{
  "d_model": 128,
  "n_kv_head": 6,
  "vocab_size": 512,
  "norm": "rmsnorm",
  "norm_place": "pre",
  "norm_eps": 1e-06,
  "tie_embeddings": false,
  "parallel_block": false,
  "extras": ["local attention windows", "value embeddings", "skips across layers"],
  "init_std_up": 0.0503,
  "optimizer": "adamw",
  "lr_mult_qkv": 0.5,
  "warmup_steps": 247,
  "decay_fraction": 1.0,
  "train_tokens": 91880000
}
Each number is 500 + 50 x the weight over the matrix's rms, rounded and kept within 0 to 999. Layers, rows and columns count from 0. Numbers have three digits each.

# o: layer 3 attention output (transposed), 192x128, rms 0.134, rows 122-142, columns 0-127
# v: layer 3 attention value, 192x128, rms 0.0747, rows 123-142, columns 0-127
# q: layer 3 attention query, 192x128, rms 0.0721, rows 128-159, columns 0-127
# k: layer 3 attention key, 192x128, rms 0.072, rows 128-159, columns 0-127
o122:557450483541460483571543509391477508448426518477451523520501522522429488571474495516531514555532542512512536519575546542554551551418543490564555544506501552509503544568572482453454516493513493515512511430498447510440567503538468481500513484475534502540513502492439499581493525442510489533511522461397483560422419550556539450572470549550451478552477509507501430492518553446534498473555
v123:471457488537438541526477457498494477542520443564529482553435524498577450492560523510522501494602509496494614516511546505552636436503446553460449514442466507468446596593549467508377501545490482514550507516514506481426532436511470484481512489550534508442475464531465543546503614470548480446573540533549514488464496541516499467451471442519448467590446490465494501583513396493437588487580
o123:405561435547530494454453559549506504566440524454442409520513465530546498572493473544601504500565599520477520401520482601503511550514532468539515413433414444464450495548402450418534580414532485443490548497457544483453514548504558498435457535416532484503530492585527447504460447485503515543422485459455511536524485447449544433506467509485493537472522516502479457493496536470538482469502
v124:464557547541466610485488464476476553514433522463489489541495515522510493476506480530563493450535495508513548464541517492508548593519545471550529464461516525465381591501499482555451492505559486508564544447506491422537439493496429531421481501480578502511498396486511432504409539506543487461490503513527585521509485571488513457517450557526454500590492505437529486499393415464516532499443
o124:460478427565484449522517538496538503483448492530515467559516430517470472592475507532515574557488592509512475422515506564527404419475461507521487526415478508520534551593479447396494532543481447487459500480495505504405510517548507385492421495452475462512462438559448483527487474476499503560531477501446478460468531507579470544539515482418563454505552454477451534512561539436506495455538
v125:498572530495515506523515517471546446533476556493508518504544518507465634539482480544514543523535535496460452509498412511506480499476531508565517511463478509514510493532437500502561478484471528511537526446511475516471428554528496502514519526470519537507535507491593532523522530544496482444468505520507438465437511577504495490549444359483490553502571525484423557436514555534517489511496
o125:588450546508524488503536468548547439460479537554545481495451478472526498598525555506478506568446430474507508539525545539509468549461480492489501459524500461460476487531572476515503463506470457542505471537476539476502496472469499547500455443484553506542450529526432491527547438421511548599535455516540545430485437629521480479504597527473515525576503456474550420512516443496485483528434
v126:450511474567499475459508484522514569499566486590520447491547476508545508531512554508542489521512499507437467455518488511513524502513481520491478501455512528537448492412460472496450537545455494502497514539470518487439461416500551450396564500513503523410497536531507495517440461487564482432505553631442495449464500545473511490473502517492514445498460489532473495591580500476456533532488
o126:444489483535478524521438475489466540544490537438455502467491500493509483539511477458533489466512483524505526439523570563471518578568521573499428480424475491521478474530517468492535534424547501512568524471481513534492503501441523532523476545466472489511540404528542459548466592423446501468512543403428502520468490476441460436489513505534492504500460604450510444482485445477511496507500
v127:455522509450503460487527481505522447514506448451472549444517529480491508498450528525512542459462512509530441489461461493464482512539527493474529452525513496510519465461450518493548535483446474481426462493577508553532481542481577505481490453508454505518510536459482461466549417498402554517532502551489499463449475490477528452454394459503568553424531508461503493434556516519508487497494
o127:547456519534491488510516559451479480467493528524523544549509525508516520502487478468397428509499447434531484564455492473493446585508497494512496533520530515497488480477560559535496393485544475545545448574435499479577453458477498519578522433491508530512488517454462480465508489523490498505482535492498463464526458556489431501443573536459456488486482478462533491494502486518490538493499
q128:508463488501429559425567487522397542589495548393470576549539564458524474580488476516545548564561545419380382533563463461500483558583494382548500472504435600484616623470479601630439599484520497457479478487535511493535480508458524499556605631407518482512520440340502455488466385445531463501421520592405529479553433579465471506553564464450474499412510587542432516510533573455474461457547
k128:593389548527491534402493567596372522443505500511544650624537497413454521497437579496527558417515424464551448526470430536552558466585429346530561407486459590456430497454542462551496573558463607417439481557519458538520583512442396434443486439535519500424620399363431552492454367414389490608523548544475513502577464549468384480564514378587490539510474609508347441432442513510489372498489
q129:444573493553521574568437567501543601465489509531441476468456576567538483576615457514484589528447620496449468467522476440545421530455620540374466507460545493491537569453420511511500553473555426539481518511447640431481379410517587562555451569440509500511453552580569453499505544591538372526487463587479533473460555425590549464478431536463508478537576438509593590544564485448603607516414
k129:522546515459465465480521474476443575620531480467455496507587480475476519549482509518581494445467509529476388446510499465416518557551502485507489582487462585548606504491503514503478504474487531428471466560594451489502561449458481497497519595446581553464479491476476456492531490479546565515405501459440445550617524557459344539580519511445496547474521463549492514497491546467473432481531
q130:602449542405477386351669418529390495600441425409547597606545373453481461458495587532545495432490346530592524528522544565394622427617383516578637398600452609483426408376558438535570482587341478426559529494503318545576640556423365510521569456650490483439535462457442444381522443403487620525364527378615402582509446586367367367665433381673481534532414562536390469444401477593428448514541
k130:695421580490552468411543540594348457501494485518491625629545431434397452427386611528539551437507396432531468498570481513431542437525470415567608568499399600574441550501517409569443520538382562417509490587557416601541655538485366443435520433536491461437579458434373647413523416468447554590404544449471443604559433521412442450507502452593446563494466676580400376385423528557460338504584
q131:551466557482535483397559490564435492538524513435508523515534485434490474529498552522538495522541493453464449550466493552516529529537512452500538527559493551465486521477532489577462577536449476498513501495494441488503541516498475507543546546514474466509563459480466504485492429446504536547434545428512466488545444583486493445533557483544464509466484569550475437492514490472459493477514
k131:639465527467527426458516581527398468527546464509450497572538461523468475473396570516493522399487463482570517472562500492450518479534506484527555561469448538533481521445520482522493509514447587468548492619505487551453557519526484471468504493497450503479529469508478578452545435486520522524472503399454470559515454476436453437459498503519483556503491569552463483478513511526460407482536
q132:552496557458479385485623448477449473505533436453509600592586469448426472564484543484538495469481374481516478534533478483458568449496444462545549551624407568516496403502530467557530458546459505475541556488438410532525583549481508483497526517585500392477480485460461505422524543374482549512426458417550450547518478562447436499576513475521522546485421526534415541477394483522412420502548
k132:613432622549507472417602500605411511485472474514491603550527423402428413466415586589606452441505380469539501479562510543466587476546473402544569528530460569589435514522489459544457516512434606386518555583540435538495637527508318471443538530515484473401554473444355560446522425470487549502386545459478431623616443536383439481533486457598491591472443665542395436393417544547457370540575
q133:631444604402498416393663442473419440528533496426527566581608422415462520505443560527543516471497387496532518578533552530497578431539433453568558536602501609483437458449570461552548568598374481411504523509471327544544613549450390474508567505611470482436567439456451498412476501410475555534383565406571416542575435586446415395653482444629468532516445609566405459427421500491399436542563
k133:633474521503484454465546511579442487498481473512454505535507440485495475541381555564532522537490397501553546476492466520469549491543496446549563563541493560550456490516524447511449484459490580511518534608528434537531569507521389499446501474540514482500492492486434564494531441499470548544489519421463451600528468466399460451478471531550473576453417589508419458444472542554469423564615
q134:383591442582526582571339510447538498490498464498495497497480597560530487545568377507436527424465629563455516456498422454504383504410563635482447456424459444583512553488453547443528434427619457590445490446464620520439397541511591516497456533325537501507402563574558529543477550515510403511537436622470561424431536418469591635378520555325582453532567401477572536651626508523554555509453
k134:311648402486455565630376404397634524502468504500451338360439549590603521588625416346366424622532612572403531417359425386566416555463572580510446498478564392434610503440488528443587404469620397631486502358469560415455296392430663562541406486535499544653448598578689300585432621529503505473627448611559494328414624442677559597454548516315465370535592362484680623677556479400581677450479
q135:386507373557406596662407516481616470406466492649467434469433570573549539476578377385403511520528646452417568407519392448491512529428535519485423443419526439489562598536434513461496486416595477573484451474493645476424436426544619551490350479470546511491345585544550481574472574528509382452634380562476559489422578413558568614387513538402442419478566420454653592598554531543612565560457
k135:559508539523496509425546491536434539507450489517525527472524487482552474489498498488536542486465457498506436518480504487454502466554477459485509530467482578536522517502532487482476480537496557497490536504480430502591565485479458493511554504544551457488561472497482489512507397464499502506497500542481484523532460551500430480529539448494493553482502542549442541477496495503491484507512
q136:473478552499516495406519458484475507537478550516502527469477475508441526571485544580531547563555503547526543492507491453526490525431513474511523394415544461401432550532533460519481513534388476516530497467447519505590560475503504543512486383603535494489505573496459459496468470511501460522523506460489499488445484487548540471501490462612523463558482474535500396462494544467567487521509
k136:504500466512501501515457583481498511571490517601541495557549620524557540418462545403475465459380461604470485607452527578457547497468457506458540439380472578488496524479503404436489491541426538590534480490511421454518491513551557438500539497574500461499434391486552489542459513526563470529534501491494449511430453483445406407467500512501495486523533457511530429527433415546457524452497
q137:532423536426465490564474547409485544406558484519570510491562570483470463463489534469503480525541446514519447467480597468547564437459484497513426527526494520451520549445522453494467451513516477513574469552536476453525547489523519448608398444521471462514496422455392508538442545499449442520476548493425485514460481525526494511488490519567451413577470519406529453480520493589462496570497
k137:520482452457432500585515538468429514509451529497458537463581475480423485504458590476526504448478481503493566503519472511467518524592509528504489491489549454484494548391535473479477499499421563584555489522564468473566506476576467577504467537495542439517535397570510540615462477501507515438581451567523504509469494491501534420502540439511558451489484520436498511416516500507477558546478
q138:438556578482520548484492487452472438508514502485417478489399435451549511518448509564531541461504513405457534539506491493479439492523510518499466596503441522519561373480502506449473530491564559450439586501487506469485415462511565435474564559525474533471507605507492621469522591451429506441494526582476477523540512471454472467489432462416539501514548512490541543449477465467493532528570
k138:526596489556579502470547529525620484507474501434480540526473458483554589501532531515503455498498509462459501465431508455519483514536542518655443525565501538537526459560460517516569464417492475440460566555476575476482522524491515590510475487520514575500469546522448408519546550508498466522392566488504497476484514504455535578558479564493530500521520417477490472543503464493458489528472
q139:595492437489509512509517468491488509556470519524487506502533520504500544463530533477519506536506515471491572553498498544465451518565446522441554428508471512456497538515400529471558461442443449440510532474461470469473511466494451522539463434559430519528501499567439500525513434519517542540512510605560492566491589480550520545470474466553546452435500489566428484433501477487532446460460
k139:468454449515471574452467491448415498491484404497494441494477540590495395509468516549507539445499493553519460480578487528550500432483472511571425506408514538488400530519439503495423498509521550558481483571542474604572492494558476544455484387519516489534507469488508527439506432480518485468565464522476395455426474486616560490486616425533502483491551510418446462501545532527536535510545
q140:449481520566416455497510532512533478577482497394414405506531530457564573419467458483448484464473559423493561451508540507507492517544462431490493511540435552450527487514505555518484507469488577492433446483549519490504513530518534475513459546550487530482539546548529533519442438489503528424538533500505519503567519471488516546538530515424547534451445540515444530528467627463453517550556
k140:483515563463506471456410472515436516441400442480580502463483497488521506584432474491475517529525483565482489532482424513512415537445437454497430584563422523547517395552524623494564478540503523472502535527381507489507522576437524450504520428420586517430478601471487505486604496555554495490458463518550528475500542522459448498498478515469484521545398470540432440574506489429498540528442
q141:474504548595572528503453524555454433510489450458475514524532517556469424499405519570508515467463585458447503495421509526542423500416548422444426524497525549571538513444561499549472579530366462494446489514397577507502510502494547540461487516517461551519464556487535513448583518473540587470443553519511540468449418454416611456472452472589538577525548408524453443492527512500580469432434
k141:484452526542486518433480612545577513472511450485516506396496492571511556442521511504432469511490545535408522494491421509568474515571500520545448509480481577442457474495522453541511507493505484529547435529482557450458509540449507386450492493483465555562478534519452489513522554533473466501469521471453495537502491500522549446413472588564447455542528475543559509487457434494519493551544
q142:580515473471498495551510467477565652487465540553578487434492485479573499499459468503488446582492449374512529498387431465483471599574539540450568493589540548412517484512589521474532499541547470564552509540478496527573491492529438543432480589490539489480517488553561483416524516543485480521503505481584481512490443540392441416523539515512478430539371483456513535429488438434580551440436
k142:517453477567527539485478468490495453474482538594455501500496449495381522461618479579536476547549504456499558562531507494565585464478493463502404490385501440518426538510466588499506503560515506503479507556658484438462435498520506435413472426511449458458529494615481516550469481384513536543447511449526501503535548432516630532502467484544594522384501517448510536547497505549470508502467
q143:494467487458434500518557458490438517549543511493519543518456462475540475568521429438436493498537490542550529564550464399472441518594468484593482447446513499427561556441481472471529526588502451526594576501449507534551481562519426519483473397553524445540481511500474509446415561482472410449494481483572460441452497466512496556533417456494584491561486514551525466501459467457491543582526
k143:574457503487497478517519517465492450506413408547524526538513515503478518458475489414503435495480502555492498507452456515492504478513499501468516544483498446490429564456503444417589449437532498510496540505491487418456543438486498495482475414613465539545432472534503459557497491441400558540562467492526467473488543488415458412435488506516403503476529427519551438560464512444546532505578
q144:518452477479392549467552486443508541487479464463533467557530509507550492468550492451490524454448482474491527411491547499509558487426478561513505494657466489463511442424542443458550456476481438529444432473466482518525482563500531510535519563481555511548539507545496527478462440551428455405571485446569490492495563522490437494532529479487464454412451476496580511485542477487495496548454
k144:485508532395600450552513525505484445459442473511524541501456497474424508576438511582543382594564460467452534541515543418429532455371455525538491524480404514479479539486527502489472450466540506488448510496543497530502495593537490534454453512493536488524458568479461521555555471495481502540474514504503564459530469494482508534476455488478545499501550567443481445544484403557499484512404
q145:452492527481521572529494573545507531536471590527551505520517502527489476594485468508488413505497487473506442512523631450521488469603450467410372529508472534610553638494561494503456452509537501538520541481476477502531381490503385510505537454524457523577482449493457468529508600493475522527404534484523495548521595531507443529439523495485546518501526441516469446438449568541490436431507
k145:523498533497554556530554449506494607429531431492501491523450529513427468540455586404479542516433596398495535493670528596416502528458508441545510554535505360453546477511452520442544496495494502375493497522429600443486460534517436544444516489429534463489530519455456604482489565472434457557617477469508464518478480468528642470505488485581466441449455515469530556466506533490595450486453
q146:467534462494500462496593530417552420558496440465604556548467489498561509580480537463548451445495518481424507549507496480472560528468473548484502475451419437522494444581513542535585481502486493387385510469469479564465475475476575450539519482441459563515473587557520451507459485455484514418488502566544525487498449478472530467525471470544608480526524463510520573551573571507487509574459
k146:515487558581552531535404499494518577443581457524495521583529453553542519503396462484523466517519505602527511462530480489514530455494449418554541424494412559476510553512578469466514491487476529459492479509504480519572475502444497520530530548479477516571491420526514460468544500510575488450455639531530452457549526551477461540559405503465547499502642502520512537498563518507546496528498
q147:528514545444513515470521490485526474435493478522479493573483546523424507491492474490490521459492546530525525474406457498495573467572535510420458541565543525566506591509580611490510519503471488495543498526531498464451476447425486576423525557482443512500484562487471544466601520516629523521418504488537452445515509526489536438451531475493434470491574449437543507486502523487542510487448
k147:462428515510572559547540406524470576411384545414455549557475533457513463526477604552471529578434547517498487466528541535482411484453485546472471533441593458459541494521506473508504479528473553526410518564446504538461443447515444404502542511502411445547607465511477551480573512481476454539440400455379552429523539497448484516435478520518538534434511515508484597514535439486550545488429
q148:489476608455503555556488556450500477439553484423540538562539503513418407533543473543515444455452529479457478507504520374474490463472508487492412635516490538454534477546474458439490435539539492506429557434528523504528483461475512503488574524449574528487492484541472488466614472543508507491544530513444513507471495501495485512498466480551564500445525457559463569482518513477467514517454
k148:477542534509564512510522563613521508445549451535555542439444475488583540560507520544544414558576570438539541438515481512410506471495487505593580480515521511429423450549627478445559462488381520445444522480525577577465483577484443446435530510507520479546488572499502415539527581521454518486397502430476501533528523447478468549398480514483508469512463588401574535540462451558510476540469
q149:450483512510518471473507446493493462451474438586488511445449453505510510482516487525524605502464468512429549521546526571464591505556441457581469475482457506435483483593438517515448478426452496440485474483469526581511550560506585540426498502467475544498510557533458428498498467525498517499476471443475572517433479436469491477565527486434556470504479582502487494492522587489577484583479
k149:514495563437504499486592607469512609441422550443493544515432535459628507495510435519523401487494453460511485490519589473508422573444468496520472528479554552549469485604463491518542451551487552475461483529487490439545549453485548476535555469585476508503463524454553480538433469456498440421526520516638468428500570506538490481530500532555543481533471434485469518505475488463498496476516
q150:464518487457500514507495460520499457556554504462443540449521481489531520428560460525416475428535507499561484508522528437485461512525556428498547496523478473489555398524497481514477493493573504500458563529468511485527481506496578440525475544553489456556510478454504525464518468399494540486480445526456499527492514490461444539555530504492479533445500533492523495472448519450441533525526
k150:504500527508478475467484475462513490535451464482543427513454520507500581499505522541530470476497534430529482505480419422515433465538523485520512556575434504547457457527508561482519430501500527487494536475411563517441572521480456581543457510539524480470454588505448502520574413515496487440496507423574508454467536490455447554505497472498502533587472469438430527610482553465523423499477
q151:496545511492485502524460502499559506480511512529430477429518478439451451483427554564478497467515476451458450466473519495591480529529480554441421623473439569512531444522536401476387473483545545540522540517600524511463464490498488395515528569424521517473504529519473519519489496489512516458500590462342500495500527468429486487498494511549572522487562526491541476473540508543474490461546
k151:535575544546448538424467510511482527443610521488472554500462513533527577487516466473541477497522564438535491407470529486469440499518601523571455537525473520532593524466528517600472526511437494468514593551440553488496502621534535515446509505418489472403475486471519506490491564523443533484495500513520537470498506460555534535575538538506548470524468522453529506513471471458468513515569
q152:524477500452507591546499481404445552433459511536469472496574567545514404522403476526494553423507454541516411538521586412457541489447468499500516372494528489443482488473484485465494504463381468538608561487502451500495515521518418458537446421507486486646496419521508443436453425487426485565491431436544542483423562501523433514582442472555509505489378513479461494466496501534477567480444
k152:587486452484451453532464490468467526502472488532498539539450525420440458497461520468483386537502455503470548497508457466518484493559503531562512441402469480546460495463481563406486470540486478554487509460511498432558438597557454552495483464557494490573543457532565520540536428426545493438551467498550551523459481435507503451449537494504491474557472502434466366510492543536475475533544
q153:540489473597491490476481543499555492459549501469487518502500545562488494432464564499581593504511462498582513507431475564498502527511572566538494467439615464537473520454540491492486545523461506521504514506459457478471514540513497604582529509456472472513538511492556501521474505578531515495471459525530522429532412504498498432496549497406405450552433538467498458590565471463531578503464
k153:486474525536489448507482489527540490551522541495466567482474460424478504537556529534504502635498496560540501454575506533567537502542471523455605474487502529519502518427549582451558532560539468533503445390599487512487423572547501360571509590531470449466495478565555542483459548498580477487534461508513495541539482550457470540513378502544511501479492530544550499489529485455438517456450
q154:465493555536469465546471521511499391483578507417468480509438542478574496507461461467478509469523539378452504555468448479505516540449472471482520516547438582490523335517406581531551498529490508485419534465572540467482497501517472476506461579580511484518531517496514466447547530490551531489514499546526466506452481433479506471547423529499548561562563484460492563501443471479554544496525
k154:460590485623557493353462544553439516469352430523433516530507515521539547511529481541431473446596523561483578487423439486533444498541534468573479478494504498415521414542493578449537515493463530463569492522450561575474498524473471546497505500527476549568597557628521530501620505455511487400420511507499506492493495524606481499515620439528519565521566527551562487528557566373492484580529
q155:483510556495462511493477526486500467467512481534492481513498421529563556424479470479523554513557476427472481507462569497498492478596463447391489497497462526572471456501435438497451447474544591473378543516538514515523452417417598473507527455565557513581520545487424446499541525481488450516466556547462545516475532455514522502497478509527535485501502451497504586406432628547470470484530
k155:489499440545643520539489526549449565446440464531531523587540525534548546516534518497465470442501578413516451458484454510412539504517536483656442528530514501477524400621443516509563494568504536436487478508493522507554535551423504550422567529495500513517528497561490570534504487497556487435527427506424447436487527533536512414461586573501561508514542502489438457515443560455509540468557
q156:512439484554423402523502494532559513415573487432525430572419517521516551467525583514588503528535449513534527466540422509424457447564486507479510421442435472563524525474574353510485489454566561565473465538522521509475461523493471423499485535465585533507591523444481511485484413481437544484540509606487496486451482536547582546471554461519552509543562488539444478481549561369513597436552
k156:503471462495469489555543585489547487575444491548675425460483459537386508468532562466521493430508551584578554531468485445517489561487518439401487528453533553490533504482492466469484529630538498493481484469557520567531517566459618490421488512448445605508532584489490521542491496542500495604534518511505458464548492518431460513490595514456463419496507548512513365564522555428507491477528
q157:485524494408490423489515466465507449440506505476566456453546497441555547543584496470467495501482546513478539556517524506541422487481546478484505557563461532527552472470546521490539451485457558505366443553472514514463554527484539422489491462509547497478491470509491480470522449508447512518555484539481491474536422465548479490518476546484562538479521515564564479484519444591536503492457
k157:498438475561503463503463539527568496564492577455456499509469528471490546567604419550522414507493530463497571512482436525486634537446462429528502492557502513457534531474439480530472559475549466482497447561454466544517559472489486500470508518383498506515422515456505446412446581503538491417415557546402500560484542538404532526454525526519544506530465540540460542429448519474425508543511
q158:488527500492395423448423546548487543411512489497474467502559503515510544511416523453542573538525550546447465551477506513536487480429467485441521416455445469566480529524482509511512556527481543494601491517502473510455525554514444567501493520494484555511478523434508521538518520507446579542477435484481453463475502489548532447484576535526531402443501530546468490532553493486518489481533
k158:498448439575578549532488475395512545476428556511524502494453509570415433531468503478470536500448497493496509508474526502525516565528458551509473446526518507501543541474533522573442588570566546551561560563428499425511448547501530383463546473461484487470537499451500510537499540518535440447417552586494469506534452590493471447505604446490553535545473547570508566465489442447486523574441
q159:485498422457433418498545547452489495437495493537577502464505473480515525463553548398516513421533537509538569499514487413444448454516555517479470526466443499459548538538519476540576390491572509449474526527516513469451544517496540423523514484504474517509524493538448499495492495507495509432464404476571461558540533534544439482495465538521556507503460499496510509522464542525447565529480
k159:551457477589483513557524417457471543557572483485524522555539511521409514589414474515499499541460529546534505470496438477443517483515486437456539495499464533460601585424464544455422488555489484554504509540516517507534561456528489542582524496498522423434506475536499467522445532534584501529410476604452479423450519476403428521517479464434541490449485531500428576454586518502480520500498
v128:554547552506614651487582426565431469548562462526555530492560545632520414518545520548565446462479500492498493457542489425568540562501566505515561555474446513575621489520337497457560556441597441463640482499539508503524499445509450540434537484499491483480500532491509489557491466475437434423447526632528545463537540431414519526523511458520399496465461528493375520533563542516512528428446
o128:474525520570507490595452494536556538534431541432489422547497499508615533430527536520496466566551482477438540486407402552484442482499511432519503564542473500558387437489451493577501451480506603439440497473491601468529443541506629475538523455504485447461589663538499583447478594537577529515455435492462470532536459495546477444451550413493549589537493513421428564527284539484529499440453
v129:548507502409587458494494444466435471449430566479485429520625537487422519523606508518469587484462478533466452462471486467502471462482419490458525448551663507614503458565503463486472480462446452522382356471552482454558582506385550498515459538554583559621579454528535433526441492539546495463537566524556448438463504460508533454488511448496547457490493535428512463446468472566458522422437
o129:587497460523462573444489481561596528551598497551568513524560528465501480612477454482488474524557428445573479486532495552492473655511521495493547538514487459481490463512536413542536431563496494412453526465529462477479476444558438366561567489413522580426586465505377536517578561555413455475544504469510495520494466593433439502570491558495570474458445434445498566540557527410454524481505
v130:572506559517562396512426482525510556583540498517465526533596437501475474582435339519465373395308523563428516519518443360512505527511487491542521478482519530465454491532472572411403515424483602452488545537514517425495538495515521580520489555442566461515545575530504365490491581571455500517488410511392568481498393491504514546446478459473516558583455543476452523403469479548468486542562
o130:463509448525478575502556484527503519431616483478470472587455563539567480530448578532493512607496397479545539395491457570416611479495557567448562504492452556566499441420547519457538517529466505409478565530532475417546472596502508499457499542522500556501455542560529516514562358525484567522437395442600541540488495519495472347464504443462467523548492463524424428578576609505495581520389
v131:535575474474626499465495512471537460405385537467623457527584593517540484417465471467602487620522532478484458599456583571509551503460464518494446460473437561614452384594471468503491540411459519515456509549548500551499526426446539363572558584537548637525532579559552447482451500508553421531515546489524375566477439470472551495437544460491572489527522459402560473465438400452438533540473
o131:548495468451565535522552502558521590515542479392467492439534467434495511549526417547495472472482516407613454524475489545446472580438546422475534599470624463403464543604483468557538466534490544418424443407565527450566469472456429523472534474323501543466548461593451479513490481497367506475561438442546530459418444575557486452505499514483498479394449383559481514430546571489504511577511
v132:535495512509491646565455509531481472481511402454515542481476494482501456522550427565459489533600445411541577527471478418479510501499508458554496441431476519449444476555486513567493468494483426517459402471476492365617514590512558502570530498569616400473549477552523490433610413515487458449497568500605501507446461470491540528479481378519552522483487485485467501545531400401517550434546
o132:521486518501474453502530495462403525558579595556530504576494510569534430509521594380392459517518519525466499557488430400508513448471480441518470535441438531474492501552486515467465416502461521522390391507469453446506505398487565431540488494422514488473465565510378414548419505514497413508542444543402425538511497526411469496503534529515613496515491498557467566564514669494531516471441
v133:447494477410484488515485486558456518471478546438473513497474533456449544526523475538419466477605464506449444497477478502568533599464339591420595496525679520550396500413578479441559482485436464462494378500510431457485468617548549515439444439418492424509518451553535539421515471324583598521597427491463568533478488591432555448516588450465449510481427528406499563543469540584598521481573
o133:535461501514469482477522429440493516435480515568499479502500541582475444676551547446506539521519412639372574579537536456516473602532500542536509447567469456541472467514640399423433543562500474513561535467463378520487603372539452491508488506605579551584481485422477555584463504572508558543536601528468345431484512535580573558513553500524542509452478653527484510504546485427487537441497
v134:475451490522348586528525447430534436521492543381456469482495455492525585416484498455557545431441473497515560492547419522528509422427467549569516515415434479455454511555491499558547594511494412523486593472523464457509455452446495471606562543460456537529399553453472440482471460566521525521502534444553421480474508546511421516518478503400409435512541492617518564564481481461398483424497
o134:445480530442490481487487536481433451435413436516556569577447411475482523389548466453459518414427545489582461514497670509438493480487517502454347523497508522469532537535501447541505478506452536445439468492448550582410500457499495444379534395475560515508452551484455397521580490475484416473548538518458525596505533499514528497587461461546543452525652513527528530382504365527537412500497
v135:521532544513415446441438517553525499524493468514471494478506509584471569477502507505559496463598432516490375372526407414475491560424543533519573517634532435449531447515493449495404544450507536486524498539464510615420544464509460607451495548472555601418466519507461516600559440557449470454442491487558540538347497474465469490440445486539541447532538497455480519469446537432483479601491
o135:432545455534390508392464457581564490543474492477458491521473525471524473535482480560492598515479600367516598521482471592492448446500509488507613428505435472398469556535510634567569556558472516465481552509441549461509481559553530558507525512469407550473433494512518509452459522561534601406530381506532475579584464444581433404606494541521441535468519455496591436563519533477511544563508
v136:531475495531524501514490625543520451465444490561517481486385556580514437419529508549470480492519489507474498472573489511445603554488495542481526643508498531507454500512417476386476390552559565559513612458526536550506502447581503456441441492445524486534529540521503499514501425597484538531444537471552506450538553455512481531460467550557477610438447534467486551531460588559453488522529
o136:394541456471481516529448538470405500522535574458403437498503443532492555503524468505522532535587606529499542438468438547515464582615515512602483586478413541456507357433414465478553503477458423520493536416388582491470438491478535502465480558415438550546501518593559599502503463486509562503504456550512450578549558435456494482421405481495559473523486423587511576520478536499451562478599
v137:463534496428460401409418577531451449569470491466432438508489343494424453557423564528398535488501520567503540463443451477519517478603471534453510437486587562558497504525548621463498439537515475572590465476543519679489485557495553474496446594496427535487461489555525522520541518560483610554457488485481512404502382485489541506521571428544582529476465449453482512524503571523483482561503
o137:537448489487452474458470459424480508415528558674504505401538543538481518532490496514564486528496431497576521565514489560474613547532479605534501536525499530434540537429557490395513548451498487487447449523447503432522464530591452487535464491576501539566588430446542588529423458450497487428460409552480415466464517448480512441529439458517447399520425502427625484470615444534397538490548
v138:477567498446604644519536564575484521460484518503459556514460486503450506521561442519451513484584520424448472450556485469528437451528491454532512443455556491430381500419502405504509465456516426459547532447581517479508502507484518592473488500571517476570566496547482582505520386545388513543504548583487622544445549498498529486470468482591518486511503484458487529489439499492537421512473
o138:495522485567457436573454490475501460537536500480484425552529508532591513555410544425449462562499537539358558539445450480557552465463498457537536606442498478545533432495541469527496508498457511631479412501423459470459486507516569458580485471413531485519508544480399562546540620492610529491508481480423481453564439574498436471523506547509554538565544485486481457569527579525523591507441
v139:460428612529496584518492537462446422479518560434503499528522517485451535600562471469548478461520527557586459527421534436541484445468549476446427514357384464492511634472489512515532502479487429513486510537484493454581501490423506505515519556567456357465528512429432519482505521513459470581495591530467502536547587540524431514556470518524448523506476503598552477487513510506440541553428
o139:541472496512487498613546481523522464538491476515563536569506489510513554417474449405523443518369457573484459416512502498550593416496464351488469506552448475611585467469397504520513430475511460491566493537492541514478555548539540469566444452464519462558446532506453468523492540415461466494476566525478538501560498548501490588543484430521521441534605468510543518493404458486587497379431
v140:508374553541345469520417592547499505588537491613396523481405450530471370448535538584516444486537484452599518522563445484489515521505565551485563623502474460539605518527525504474536440541498543620510443493458519475543522399553479582401521551502497460520454521434471500559509469445507565425468524496576545470537540474449494452471481514490500553500427481497479493541493518480536475478597
o140:475503489504442481473430497405441523483538532491468487512475550558442525461528492533531573518560558536384534518538471504511530526608483460563435463496382544432512459440402568458485617532538469438416556509488569559439458551515555422555477538501496487507481521545671485453442427490520454510455508595416465582485547351435500522503426501601453526555496556530571495552463563468513483406523
v141:480488592433410555536503460538463486431565410552453484549421511536408425492548467528551521510425441457387623449505507481517558557476465422479528564523554476496496549456550509493485515554556468480505409528472496414545500491596426555394507508456471380446465490524491559422454461475478500505481501582502526545506533513420528525503461481509508558404455515516461578533501472541509547453420
o141:515582526520545509410453479486455502586527559523499462578481536582588446434518582407532447554521478650462525554522432455545401468601453485572494443458395486585506446543512436475546509435508454538466546464510420569442519539534546487555487478548509507552501530527520546524463530523522540528472490580470444524495531519472534540494480482597494577527595622474450515506422441457552502383441
v142:509515518470585457502499420581508477473424538555436545446533524559480478468514571485516436529362497456498454594532473532484504530378420474409556531431458521620473478583402514502493520561545413479487495381414465525585500519567498561438534515511476519390410639572518507452497439529408562590551575435570460566489489430541527525386498475556415559359506465514473539477441500451483564425555
o142:503512526515504555502444444497430536520546517480502518592401430521619507449498447478479504462475503556495532434428453409465446536694483452552450474563606527439506508518450454481507455483597586527382466422513546431436463458464509497496527450479444512483557520551427615587558485506570519467526415593474505439402538453509577459548513503496558476450525566588518577405513589519540584390521